Part of a small language model's weights.
Size: 2 heads of 64, MLP 384 GELU.
Architecture: LayerNorm before each block, no position embeddings.
Training: 121M tokens, 7779 steps.
Each number is 500 + 50 x the weight over its row's rms, rounded and kept within 0 to 999. Layers, rows and columns count from 0. Numbers have three digits each. The size before them is the row's rms in percent of the matrix's.

# layer 11 attention query, 128x96, rms 0.111, rows 0-127, columns 0-47
104:483455586519589458548569509448540464462422602541461476532506484516348568426475419513540525466480472508364541527498524432507436565494498516512573
084:449500506479461477439576454523481447534495431428477496517583601528537505583455488476467422526519513498505499578453610557538447436476471545526467
100:469540546485545542385453484526552438515610497530552419471574451524594522481436526551548495518455428456417579479482420526491445530488532477513504
104:571465486516466500515516522505479570450518510460518481481482490531556463524455431460553498457525594503625517464403511503477459465587608522435457
102:536477561429518470449514522428509522494538524455477490524455557504608516400520544487661529486450486523523511506420501506425433472557523414550459
092:510461493460501492408502523436552503636590539468491562487501539470446564453496516495584433443447519527482482609519621483496414463578484343544451
090:445496533535532465534547505497475491532444502518486485415526481483470487491472601546426438511563549481513529539319467517489513501569489613523488
100:517476484559589531612532528459515607438443470513533545473402426447398494496540543519460533482519508523536561530463539528445491561514364563504477
110:559575502462498478561421494519427474457393601517451523476514533443523500476517522497427530514514578487621392513578433485561540363581533486580474
083:527436519485428520496483505366465511466520551545587517548556444515496517490557504505569409515493486538413486436600448436478538545474607480551492
101:493539433559431522519484533625516536504473444522535547452523452533379497573504406462388511475507542550468535573457531547522488608480337591452442
100:468541488372506547429451543453477469517502557373415558509462516495483504556524452564506453539544491450598520511514404457508524490471582531441404
114:470495476498452478480499464455461433457506559497599461516519451540549478508479613527629365508530540505528413527497587413510484444560636550532455
094:510515480468434462392559470521481522542564481397518534562491490520540492590466606433502480499398440521552429507497588504514512444419549439496447
091:455472538545522448463543480518524545427589572520537421534643534567447463541550504468428511524466481537485471470421512505496533498504489556614565
105:516484545473460525490504477473508528580492594462485470487520527505516560394382483487579489542570503502448404431513365510515485556435623510529481
110:525474527450484429528491427514474358428470548492474482493545460504465458578533540555477451555473469497524455487546499481539522415484558472513500
088:470499612548517475582509524553504470326412526541523491470454478518549519449463494476554540539537535528455488446441478424520506515503598626471491
110:478542521468515450476513418502430398557446478504436479549561485503562431561531575510412464550487493434519428493587373500626560519494541582519541
084:573530520470610487583498481418494485431367550543460540508500590453515478467571417481526567477557494445600482442523482477415461581506570550481463
101:517536425522593510539486529512430537420484556449505449493454390502506534486548609476569417597482512517559505537582479443624494425543491465527418
102:484494540516505421529538500486455547442485474448461497534466550493509553475492588466548468566474491540531456457466570516442493328498605456459455
101:595574515528518515590463517513495548358433552454510441454553529512530468481598479497582488542519590573527442505493575497505505439523495486503468
089:539508512556394584522462447573531510496491514532637485453508423468470535524559537545502502455438498520447512515476536541444443487447484393527491
098:435456513503514554484462521534475421604479530501507559459475431506494501602520568497508500470493469471537518586510491481628484477527406513501405
100:514512479478520554540562546467528447494476539548513478557555545516494490424492519523581478470522499471534427415483583482426479471617472467540545
086:465452485405573469455482501492516403570501476446428560484466535481502509472418463511551523507487354445612504483546529517510469492455539421429496
086:529572538516548481518450471523527538452426583524425418524583564527470569484533410431483579542500459546382468508543506524490496503439516460449497
093:477548405512471503486577558504535502578439370534453561495479503509439469513550481558467480488510459512547568475431537498379526503475441550503508
097:526498546483532489485535500469469456524483463480575413604504484545477471603435477408442579494512507444495483439593473513611471635434449549552486
103:513536489466469466460571517551479505494568419425500425544410504539445460572462498501435455594507555452471556503515591546611483551550429522521562
087:522614483482513527447496469514537455444471553467453475513537571506565500474518512500531445527535563501454514483383555437395510466473647527486416
092:517540554520541500469540503552500474397546491448494451560532483518559572505531542552553391514477526495471469459425534429553384452487580475530464
095:615504528546535428465526448608490476478551355425478450472513526517562517589606502507535540472472500547457529473545463548506525465460455494513569
092:443384435431521450457533512443468570554512592535463432533530465507459490487484442501502497524447494532546548558552575477554475426509509469586567
091:539543508405543596377509570421546565578556468454430572520433520462439545494519425486399476461463482483532596575489493512510491541520458416486429
119:532432551433431532484480457430476435545480505462543548488494531515565533513523467555628419503584552551425463469567506440504508456485605513566516
103:543463455550613425481433488517498593524560539435507437431505491509431608394519498424525471556533526605464509476499436512418503484393617570503461
093:460488469575431491533464496514481476529463505557524466480502502558514431571483496504455495620498561449416463447561412537572601546498505570482523
084:559585490533337535598456513568489487408454516575625493439557462505426540509534490568482447505480566507499423546544538481589476421563469379493547
092:626518511562470394432507474585523542478596395441498464479429530510546429546512565480499507573452563488515497393403524560452489510431537494476467
096:533477562509513452517474468526450485514394538440401492482532536500560495511579494423575604494461501529541388511488480510597538523460489505484476
088:466465551447507546509512419516437485484561560542622443464531426492568532429426596460519396633518463523535436503598464465600520446550589574546544
093:507556495513492539488495571486485556391557499499502479551508487468506523489479549514534555569515493553632537446495479448463611517531590534491488
098:440486511431525616501505483562484433557519555535511504439512540502571542491445473434557478522536502497544592601531583489570464416598397492497467
106:513531437473454587516509521419529562512534431573556580542464474476474464445464530542375511427522428470541502490517522541344515544538415456434510
104:470456496395622558466482500439469554494529569485466439484457501510572529466438539483531529592422398404434568523574402492560479517492473465544478
091:434498535524491442458577468519506513554513498539481435402539545503483499516493580488564437629509518541385564543440535483578569518524508554526528
089:479396538575595380566529555486482444438540509509498441483562522528443489541519514451557556542522504536554519490388584531425474477519430572503496
105:447478502439445490475450523484497464485569546439473563475560550511474511528509385528537423514489511447444495550490506487506448557420526513446488
087:545500392440552477427508497427518433569490438447465592506489477559542405532532521559543405506511428499514501445487513488457495576443472573518444
107:489426487576462375502522533484512522596531421524481594482538504485425476444503523502525473427493494550497443480399548533457491536471474488514468
097:530560438596562496539469510416527590459480548485505463480500405486471473431574552592444465506514605483439485456413440482431488569474540521509478
096:483422527508588389496452520454514458540523536483537437577525474510398537465443495502571611459518434516561499454516552544401401511448545461542555
103:536496524512506525495486549556563426568509433543561495500428502481446588478492419516486580491476478474421593451476481527457399450462442371492509
107:471522444487455492525563480487495503529465432464524526504414568477491436542480544532472531475538521480556557613534666593407515482570379494500552
096:459511410559593575572406533561498490409493600504397468481577526535526502419405429459529523512510524513586500465577508490526486447583469429446552
106:487558484592485475536482542543513635445473475502475474462480552461505474514543536458487644521489538568570521480382618536469561518512433504481464
107:465450369508560511515488524489543591531539528463503495451451498544449571419463437508555468463575554607351523484516487484430498554479445578508452
094:484469490467507443422613437412548453564553426590477538579585444533579457466505539538464432407481444525528529489457513440429536568524596602475566
094:438516494490501498590430471508521556476473598477446410497491502536374444456518407528439598495581551438526473484445469537469483535479500515459552
097:477476491441488473509542551560514386553496494534428612521467450499399606462438483485458471495486382553536444485510465460563527468443482484510424
095:382431478442478489512586530413466561497555554502452496594534543479461495450442522464418493502465449484550502544567533502486538446571440453574569
099:547468527411507487409483452476522402593544535487506529526494445524462565523505548544547421549464462544467477473552443473541530428481597436531461
110:432430518492545390482493448481536573567418401610504556446502489461573548482518496464499559424545516502477545553496471574469475566568535518429543
097:449501493473539465409446513448524485556478480528456588446488473432519531484474477459552419425516502512595486592506522458428566565576587555469528
090:388475487442534483481427526445585486500490437517364601498463510480542453568486468533470542461485478468526594589486562529466435565542459561468541
117:357473453387539491411530503460553438597448455548391590574480450431521551540433539533533550512528443439478512497518493544476414478476504457555571
102:584510468487544565564502497472548471467493486511476475573489506466511499525443512484430584552505485449441523455542483497502382439505432382511538
096:411533576417526438491511513524454454572524450554439500498513487479594518519515529513480510557477462510447411511490507633484430506453543472436456
091:496528453469548539539534562475483492514526479525488544575499451491559490519441505437431575554495492463511556503489505526433347436488523415453527
087:556470502565437571557529412504439543392530549441590429559533523525450534427542494503504525508505522511520433428546551430607491480569523472508443
082:567462493572523557468478455428448513471548447503555484469493537501480414434478466451505438515550599493471541531472486471463537521531479626431491
082:546494571472448465627565427565430487417465509564573400517543526505508537506529542484495547583501512512465400440504458512595447439517495398527535
109:555420436599472561508569443449407481475541503454553490544490470492492404447454578482483555508521451468491546426523591534527459438498459508503434
087:435503433479514537386503521442508502566566513464483587462472528536483410453464468473540428472514534464536567549460520450391586525488513613478473
092:477513414415510547381415507499577498481545515485480540445464583482546480476481444479598380439512497474595554569541490433425598485525591544487526
081:417476476367460564365401505478483445522497457504428564559477553474552474564460489459596445493492472527528551608500541456471581469493509594546509
105:419436500572522448526521545524499518496466516485455566431460511547486449565547456549495493526462519506520539515407493474523600582548522606476522
099:510548507479491503582531517506590494467506517538439475511530483514423533496472511508457628479434458461387451469536561462438426507432383413529534
112:569428519617516459561558456463580549464491502512516489437478479545391461474512512460455525532530569492461494494451484489507492583531369558508542
117:414537435511519499455497567552541472501505540435467464486471556531569434605503454562519458598443594455495571455476362463521585450503562505499554
111:608441521654535451657487514500537604433483500560541514425479488499472410508506473490427598478472521497416499502480454498454492622533438501383533
110:610468538566485520548531424461353548411509547478632483513525457453457505425496536467482519454527442560544492471525618474533528465504544489485409
087:440430484502516483418509420489511549528535463457533499446464504518436516457498446483544386487578569481533548543459472498458564505572533625504458
091:582538610503452469657527512545451508416455534551511430557541453534458523547539559511465596566455479557421423464504483499563460482407440398548531
101:611542519564490560512438476458345492430496457510589428552555526412523474427463526534463477460496471530555554507553600474516505482522562507439407
107:469569620437485442506436515567449475561444464562491449551555535525576527581537467508489517593431531566463517515455393545539480510462522502445515
113:523422580537447508578540463502448532483489491460542545556512471568393528514555522513490550506481510516497484474440546483540550552452380568537454
094:454580514400487483500527563548515423517482530522414481532528522510564530551502569490484563528461457527450412493520494524514457433389510393566505
104:355541536467513426427448456532464440615441498579440464481550527432525589493526561549559467487508445551516430536512551561565508509491616493520497
097:427531490438487488428513511551408434503509564517513490492493543464501513494494557522551371531495418481544465510532501481542654476447625480549431
130:551510435425509538395459467554559492539541557445584523472465541520506542457458460428578473437546456481512475511555487490474607426533526439537449
107:536510480635497511622502552526554569456512548539490479452536486545442466489460442518473542495465539418439481519453511428426567582496445459390561
102:379503568474481449448515530510444419570434530513465544541515496507476519586545547549502486548464468541528487448445554505550582525390479559590511
095:425488555483473417546552544564388460559489493514463485516514458531487484602512542533470567587453455547355496454446448525513467495336494491534574
089:552576463464480571401430578465504439449549531480485520464493575481563383492465503475551369462480513501549522554515506437470618461457579555526483
108:648585577551487512591441588449490563431499455574506476525578471449510470446511513475448573443464489611499492522470539466442429517432480459462525
088:469510513526443469438564458524395421574485570443543434485535528512551457495550532491487468578509554568471473384500452565624502450460536497585428
089:534515551489473494625540501548481501432492520491460449587540498584474516548497513549474610588458476456356443427501493515530440474430412416506525
095:523502492440529480450495481494603578448540506540514513417445529464477552392463521484545374378555456452532505595566523497414585548526521488457520
104:426546541403447507502553557509439446558494519541436508594556476548460494551487554492497583601468447539458484483445556518509496429349438490598502
104:501522496400471551447494567487401435529530525515500516558526496489522467465434583453552536560522419524464444502529556528506524375356545457574462
085:507559575491465457623571536528444497409511551521483394499553508527488515498530530541462541584484515517403370465489470513566443452437484419526526
111:643505583611467475605503468467440545379520490502585423484517482529469491440525493510474437464518558551534460501462533466492519553533501552441448
108:635544475518493517508463537511517517392510480487562516460457560475549459439489473519533380423560556456556534540487438461461586506594588471432432
106:519538515474489477585523543550526457494482498504423463544508497565571508612499497514460610545462480467399489441472475543501428436425415411522517
115:567463489587534429559511466522536577409470550500576506391443531501522469502539432507530433481546589514534494509473386422502602541611577520454531
088:496458459508527523461483509451554532500544483494520582450448545511452451447485453454546459483539531490517587594464527452404564559545493631435508
114:595486449497490610538475527459427516492559492494485457540522564540481408480451488448515524558545518432438556523499541473407522433422411515476471
125:549459465540470578582506517468441502436536487466499515571506529529421427507497534518461598554494450499452584485490605479499498457409430510531440
104:494474436457496562536539505482565475500475514513469560602494490502451516517453518504462606550524441448442520436525535506505417451438409395585505
116:493503526571463504516529505454404478573468513526446410521573465520477486492492592509468537547441517529409449410510541508512453534360401521558547
110:514525474547532563439469528474480458598535529515460478487528499478431516428438561462513533489484406504476466521529597452430562483380418489545509
112:526486594659517447545523511552470511516480479452520480456510452520502429576558467577425549521436579528460478416457432567565425576546453529468532
096:477456457560523474486490441446526524454453518499473531452487497460439473467538451545493418441500576479580555522503495403497530594601528580512564
118:417471436475436537495551456535511460533519529380460474595492476584433478583497484574492544562478484427483553401502527549558478435453409487622494
093:510563554426458490549526504556461432480456530508473423547534518551527507532506564495513555580489489520434395430508461531550453394427458394585523
101:479464598497468476489461439502350459492509507437480492570534414505498509629498455538451483533392502522462533497567515462516501475429529556534510
102:457483512503501454545462505580522522547464421552484540536506512494615557562511473513454540519456457467526530550493506565555483591517562446376437
118:520543519468485496494473470530578485507487442540459440550513485502495566479461479495583388474540555488467417534472454490475463580531500463480552
088:506476497556510520433424510446532575553554466496542539456492509494487491435488451464499447433488516471572576577514540472453541610559505612409477
081:592485411525558580446371502407606501454549489509476527466467544450570451425449455493499476448532490453545557572552537513445481480585514538392464
124:465443485432466609533512490497528476510528508444438554628509488554362516541444524538506547562488475456413559513497558469459512500393386471547490
112:501511562543504432520481463527554497492444537574538526435532462464507573511533421482469482470478568501511373509481466452519522637568563484428559
122:448513538485528454421461465542424493594479484530566483427486533442581535484539524442524456464533497565587448564535433563546506469557590510487432
084:484530575429426511592568531541433512511512501496471446592584489597488529510528534495494571570479484504431465446442546526545452436395414464567486
089:553461491598535535452427470463540565528539509454560556409450511474443481457496445495520436462541575494524520547481484495469562571592524605410470